{
  "num_hidden_layers": 16,
  "hidden_size": 192,
  "num_attention_heads": 12,
  "num_key_value_heads": 12,
  "head_dim": 32,
  "intermediate_size": 576,
  "vocab_size": 4096,
  "hidden_act": "tanh_gelu",
  "norm": "layernorm",
  "norm_place": "pre",
  "norm_eps": 1e-05,
  "positions": "learned",
  "qk_norm": false,
  "attn_scale": 0.177,
  "bias": "all",
  "tie_word_embeddings": true,
  "parallel_block": false,
  "init": "normal",
  "init_std_qkv": 0.0361,
  "init_std_o": 0.0064,
  "init_std_up": 0.0361,
  "init_std_down": 0.0064,
  "optimizer": "muon_variant",
  "learning_rate": 0.00171,
  "lr_mult_qkv": 0.5,
  "lr_mult_o": 2.0,
  "lr_mult_down": 3.0,
  "beta1": 0.95,
  "lr_head": 0.0078,
  "max_grad_norm": 2.0,
  "warmup_steps": 200,
  "schedule": "wsd",
  "decay_fraction": 0.901,
  "decay_shape": "linear",
  "final_lr_fraction": 0.0,
  "batch_tokens": [32768, 65536, 131072],
  "max_seq_len": 512,
  "doc_mask": true,
  "train_tokens": 489800000,
  "max_steps": 6832,
  "dataset": "wikipedia_en"
}
Each number is 128 + 32 x the weight over the matrix's rms, rounded and kept within 0 to 255. Layers, rows and columns count from 0.

# layer 10 MLP up, 576x192, rms 0.104, rows 182-198, columns 0-95
[[ 94 133  77 174 135 143  85 202 136 125  63 117 172 146 123 124 104 135  99 122  95  96 148 139 152 154  82 103 134 139 146 117 129 173 116 182 126 104  63 121 169  82 144 108 149 118 122 132 170  87 103 132 127 142  98 131 105 122 138  55 132 171 100 197 112 111  92 143 102 129 106 155 211  91 114 138 102 186 151 117 135  66 179 182 128 104 102 121 117 169 185 169 145 171 144 172]
 [134 128 151 161 102 109  73 129 139 113 126 115 131  95  97 121  85 127  82 118  97  94 121 133 133 149 136 191 134 142 130 122 147 138 113 127  98 142 177 106 128  62 149 174  84 114 120 139 142 124  92 137 119 139 134 147  82 120 121 167 145 100  65 164 135 127  91 156 117 141 124  86 156  60 138 154 169 148 149 178 163 172 167 122 159 171 141 171 150 160 103 127 168 174 150 121]
 [ 67 130 185 181 128 126  93 136 129 167 136  96 109 136 111 121 109 163 148 196 100 189  77 128 122 114  82 107 182 106 137 140  90 147 147 134 139  99 145 173  92 141  82  91 125 132  98 177 116  75 142 134 104 158 129 109  76 165 132 162 103 108 142 141  83 100 104  98  82 162  99 140 111 134 115 119 139 163 117 126  47 103 186 130 148 154 145 122 160  91 173 126 127  79 140 102]
 [111 171 131 150 142 134  99 108 156 151 159 166 133  69 156  75 150  81 122 133 182 111  77 113 161 175  75 133  79 165 175 160  78 106 167  93  80 110 108 142 135 111 125 186  61 161 124 122 136 121 159 134  82 173  74 165  94 133 148 104 178  83  97  95 102 111  94 107  81 187 115 201 128 128 107 130 145 150 121 176 200 137 153  57 162 133 110 104 179 154 105 134  79  97 145 114]
 [120 129 121 130 129 128  96 138 156 115 118 181 113 147 163 113  96 168  58 133 109 172 140 166 104 100 132 161 166  95  95 127 113 140 118 122 142 169 112 135  72 139  97 158  91  77  94 156  99 120 131 149 170  68 125 117 101  95 152 136 141 153  58 180 139 143 200 135  83  90 149 185 134 142 140 123 143 124 168 104 130  95 162 139 110 131 156 172 123 158 127 100 123 140 152 149]
 [175  88 123 116  65 110 103 120  99 123 108  91 184 133 169 128 108 128 101 157 113 145  93 127 128  91 130 124 134 132 148 132  96 127  89  94  95 132 141 152 135 128  80 141 121 106 157  91 151 112 171 104  80 195  83  73 171 119 136 191 141  88 103 156 103 130 114 141  66  88  97 165 171 123 103  86 134  91  85  65 138 132 101 144 150 149 151 175 152 191  91 120 148 131 124 118]
 [ 97  82 134 136 134 143 160  70 119 171  66 204 146 106 168 115 128  89 107 113 115 131 144 138 159 171 176 100 126 169 169 126 113 138 144 144 113 145  76 157 141 121  90 168 123 133 130  97 153  96  82 102 157 134  90 153 131 122 115  97 111  96 135 164 124 110 149  82  98 105 125 109 110 120 131 121 134 121 103 188 171 155 120 117  95 111 175 165 182 142 134 129 167 102 140  91]
 [135 154 126 132 147 138  85 134 111 148 157 115 200 143 138 119 101 140 117 125  49 129 176 154 104 128  96 118 135 163 160 141 183 119 118 141 141  81 140 114 151 106 114 159 118  77  78 124 106 100  98 112 102 137 147  99 243  52 156 128 137 117 152 102 170 161 105  90 116 162 125 138 133  72  99 127 109 162 153  93  89 127 172 148 130 122 113 138 133 122 169 162 136  92 151 130]
 [132 107 149 171  89 185  85 165 115  91 168 137 156 115  87 130 168 141 114 108 101  91 135 145 110 109 125 175 111 189 164 164 162 132 110 116 152 143 128 104  87 148 174 154  56 111 108  70 118 116  97  85 135 165 122 123  52 132 132 154  76 166 174 135  93 151  89 136 113 166 120  96 119  82 141 178  65 142 160 199 187 126 195 106  78 113 143 123 132 139 121 145 146 172 127 110]
 [156 127  85 141  91 165 137 133 146 159 179 125 162 167  96 108 135  93 112 158 153 147 111  87 135 161 116 162 153  81 140 166 127 163  95  51 159  81 135 125 114 132 120 163 133 216 149 105 119 142 114 106 102 129 131 156 165 135 143 102 121 115 125 132 125 144 135 113 119 156  85 122 151 143 149  99 140 142 127 148 144 103  95 123 165 115 105 146  89  94 124 145 107 137 134 132]
 [118  96 108 151 140  92 163 196 186 121 149  89 145 131 108  96 128 112  81 169 101 184 100 144 117 148  44 131 176 134  63 155 143 112 195 131 116 136  74 151 138 110 166 141 126 129  90  92 137 145 165 161  72  97 133  46 148 152 127 152 102 127 119  88 130  78 140 145 100 105 177 137  96 137 128  97 164 238 184 116 121 163 130 110 166 132 101  96  63 132 175 155 164  98 152 154]
 [ 80  50 119 175 121 102 156  83 101 175  98 133 154  82 154 167 108 194  86 143 234 107 125  87 149 104 101 133 188 113 104  91 111 172 166 101  86  87 129 150 133 121 151 140 147 121 122 135 114 104 130  87 114 161 124 132 171 133  92 128 166 153 148 124 140 140 164 180 159 104 122 200 168 114  99 113 135 110 126 132 120 120  75 103 120 136 146 151 159 125 143 142 122  19  94 106]
 [129  94 107 132 212 138  93 139 120  96 112 146 138 110 120 196 156 114  70  87  93 102 108 161 122 121 105 102 148 119 127 124 140 151  77 118 115 128 154 121 171 120 132 123 104 163 129 125 131 143 146 131 122 159  86 150 133 148 161 101 101 130 157 144 145 113 106  98  93 132 134 136 158 126 147 118 120 119 114 127 179 155 135 149 163 112  94  99  99 113 158 153 140 183 123 148]
 [ 97 121  68 104  80 129 121 113 100 169 159 122  75 150 129 126 125 115 129 147 118 149 116  88 104 108  84 114 134 120 179 121 105 142 105 134 146  84 162 151 138 126  88 118 118 144 109 125 147  98 209 140 100 128 134  96 185  86 178 135  96 110  96 137  88  90 104 138 114 144  78 149 167 111 106 140 155 117 151 131 102 111 113 180 151 147 130 114 106 103 110 134 180 119 102 153]
 [160 106 139 109 101 154 101 154  75 176 143 111 183 134 150 100 167 151  99 120  46 161 152 132 137 190 110 111  96 139 108 148 153 111 111 122 146 156 145 121 204 161 110  86 138 147 113 121 114 136 146 167 144 103  97 135  75 150 101 116 103 148 114 114 131  64 108 125  90 135 148 115 152 158 121 113 113 167  95 140 170 155 162 105 124 191 183 143 124 104 131 132 114  96 145 121]
 [129  58 103 208 102 159 100 142  97 138 132 180 135 112 159  79 180 112 139 136 149  77 128 200 111  61 123 113 132 144 115 160 154 153 129 103 135 132 117 101 133 131 125 170  80 108  82 114 121 138  79 115 121 149 129 178  68 113 128 134 127 160 166 148 156 139 112 140 103 199 124 135 122 134 127  87  97 148 125 182 182 111 114  94 123 124 159 141 134 189  85 185 148 150 136  29]
 [189 156  65 104 136 128 156 157 105  87 183  49 158  85 114 150 134 125 112 144 131 106 131 127 120 115 143 185 152 113 184 149 147  85  88 110 133 100  99 101 137 131  94 115 101 133 146 157 150 161 154 110 108 129 136 109 103 169 107 176 117  81 123  98 119 162 113  88  90 167 123 137 153 118  89 101 153 135  89  85 160  93 190 118 158  81  99 160  84 188 147 127 143 189 112 101]]
# layer 10 MLP down (transposed), 576x192, rms 0.317, rows 182-197, columns 0-95
[[125  89  85 135 142 188 124 103  86 104 120 108  70 138  95 127 147 135 123 140  47  78 201 191 101 125 200 157 142 130 135 155 129 118 122 202 133 142 155 183 185 202 104 171 163 140 163 142 144 131 141 138 140  99  95 157 159 157 161  96 103  59 142  76  90 138 136 162 135 106 136  74 122 201 140 117 117 116  98 103 124 156  98 138  86 103 133 113 144 127 117 152 114  84 162 111]
 [136  82  95 141 167 122 175 161 131 140 104  95 121 129 118 167 113  97 108  96 111 139 132  87 169 135 171  82 116 139 106 110 128 140  86 136 115 124 118 173 103 111 103  93 106 163 108 140 122 116 168 110 139 123 124 136 112 174 146 159 118 180 156  91 110 119 155  84 104  69 131 186 142 147 134  73 176 157 133 154 130  88 126 121 122 144 107 115 139 136 120  99 122  98 117 196]
 [147 166  95  87  96 127 140 155 158 134  59 155 114  96 125 136 170 114  96 111 107 128 228 110 178 140  93 116 149 158 110 139 150 144  93 119 131  86 151 152 196 195 155 120 173 140  83 143 136 129 143 121 128 157 152  90 165  56 109 108 119 133  83 100 137  99  95 108 114 149 139 110  82 147 100  86 136 115 120 159 142 162 203 107 138 147 100 157 114 106 153  88  75 154 160 181]
 [ 96 115 171 125 100  66 157 121  99 161 162 103 140 164 130 151 117 138 151 102 114 145 135  98 120 108 113 122 149 133  90 130 152 157 147 183 193 155 152  78  93 106 141 128  98 102 129 151 110 145 149 194 168 123 108 142 155 132  86 199 126 129 160 113 110  76 168 135 159 133  89 195 104 127 139 106 165 107 118 143  79 172 154 159 118  88 154 151  96 114  85 122 136  80  64 125]
 [112 101  98 152 117 137 149 130 136 115 130  76  98 140 117 121 171 128  95 133 102 141 118 141 170 141 156  75 128 157 116  87 126 131 105 144  88 110 137 139  86 137  86 153 194 115 104 123 143 114 109 155 126 104 160 131 129 121  79 117 135  90 129 147 199 144 159  99 128 133  74  77 180 127 156 115 151 156 128 104 105 177  83 117  68 115 143 171 211 152 144 110 110 155 111 163]
 [169  88 106 128 124 129 106  51 136  80 137 120  77  59 171 110 117 108 111 101 160 109 135 164 160 145 176 117 140 163 153 129 128 130 151 124 151 182 133 103 107 112 102 122 195 122 149 143  97 155 161 148 156 143 130 132 143  75  80 147 200  95 133 128 121 121 157 106 143 112 141 101 142  93 115  96 140  72 107 104 125 127  99 150 126 130 115 154 109 139 203 113 116 147 152 180]
 [135  96 159 138  91 107 117 152 115 159 201  96 144 180 122 141 131 140 129 167 145 125 136 105 110 105 139  89 120  87 133 106 140  93 144 132 136 103 178 132  66  96 120 138 117 114 159  98 118 190 139  77 148 152 171  70 203 145 162 169 147 133 123 127 165  74 166  83 120 154 136 138 137 113 107 118 127 137 112 127 133 111 161  95 161 150 120 153  97 182 156 111 128 130 120 108]
 [111  66 148  67 104 102 176 121  67 113 129 192 165 150 133 214  95  97 129 126 152  81  76 102 113 152 151 149 100  94 156 136  60 112 120 162  75 108 109 117 164 115 163 119 111 106 126 116 159  64 212 148 174 153 124 154 193 157 127 125 102 127  94  91 111 172  99 177 151 190  95 109 147 185 156 115 141 139 185 115 127 108 127  91 134 153 132 109 126 147 121 113 121 163 108 181]
 [132 114 143 188 148 130 155 149 111  38  95 142  99  48 203  89  96 126 133 116 131 121 161 125 134  95 168  83 130 134 134 149 141 131 156 165  98 120 103  65 163 168 167 125 164 136 132 135 152 125 107 149 161 127 138 130 154 156 127 127  87 108 144 161 123 138 151 164  93 135 167 125  98 118 127 141 133 157 154 103 132 163  68 101  48 128 153 111  89  81  93 153 125 167 156 101]
 [107 139 150 111 128 133 110 114 105 102 120 120 109 102 142 147 128  79 144 107 133 140 135 159 105 146 145 123 111 158 117  96 170 140 131 123 112 193 170 151 154 101 138  60  91  65 124  99 126 146 127 132 141 139  63  77 108 139 120 125 139 129 128 126 157 145  93 171 149 115 141 156 118 136 156 149 112 156 112 120 134 170 123 154  75 104 151  99 125 171 154 113 105 178 119 166]
 [ 93 146 174 115 109 182 114  91 114 159 159  92 118 144  98 132 100 112 186 174 126  95  84 156  98 123  83  68 170 147 116 137 104  81 190  92 137 129  69 122 159  95  98  72 154 206 168 128  81 120 115 113  78 101 173 188 137 125  83 182 107 133  49 153 174 124  77 134 117 225 154 158 120 173 128 124 158 131  89 168  78 163  68 182  94 193 117 212 121 120  96 109 137 168  97 119]
 [ 81 162 147  66 109 115 148 116 137 133 154 109 117 119 151 148 121 113 189 110  78 111 102 147 102  85 150 159 123 147 123 145 125  74 133 117 137 118 112  90 112 133  87  66 187 153 161 190 157 143 152 115 165 137 129  82  84 157 145 156 144 182  57 161 144  84  89 148 146 187 154  76 139 149 105  69 144 129 150  62 128  94 105 143 111 149 139  95 183 125 172 126 149 148  99 119]
 [ 90 136 144 134  86 130 167 148 130 134 156 103 187  94 136 128 162 112  76  88 142 146 144  75 124 163  96 133  92 122 111 145 150  93  93 137 140 213 118 156 106 136 139 187  63 113 128  93 133 148 157  68 130 142 120 106 156 163 120  95 129 148 134 141  86 101  87  76 147 142  89 146 125  99  82 163 139 167 160 125 141 157 186 147 112 153 162 121 126 124  72  96 148  93 124 142]
 [168 140 124 124 140 112 116  43 115  87 141 188 126 114 140 120 130 109 165 170 151 128 148 132 163 124 111 126  74 136 154 152  85 175 127 194 177 145  89 145  74 145 154 167 131 123  98 113 137 106 132 139 154 127 151 119 133 157 157 175 136 129 130 176 134 120 110 146  64 121  75 131 135 102 147 110  56  92 140 106 134 149 124 106 118 100 102 141 165  98 139 120 146 149 139  94]
 [143 170 149 150 133 109 156 149 131 144 111 149 127 136  45 118 122 115 113 121 149  89 122 150 147 118 108  97 127  69  98  85 104 134 164 152 142 118 101  57  81 146 178 170 147 133 158 125 215 112 112 120 112  91 135 220  89 117 113 101  92 139 155 127  93 142 187 163 129 122 111 139 111 162 158 117 145 104 144 151  90 123 132 146 117 154 164 140 194 170 134  84 147 121  74 143]
 [136 168 115 160 175 136 116 179 112 104  96 139  76  91 103 156 140  80 120 109 145 194 134 134 155 119  93 122  99 129  62 171  94 145 102 176  75 159 144 135 184 109 135 137 148  86 135 129 171 112 127 143 131 153  98 116  93 142 156 110 170 148  53 120 101  86 137 151 147 104 116 102 182 137 160 184  94 135 115 134  49 118 157 118 109 112  90 128 186 143 183 104  98 135 158 141]]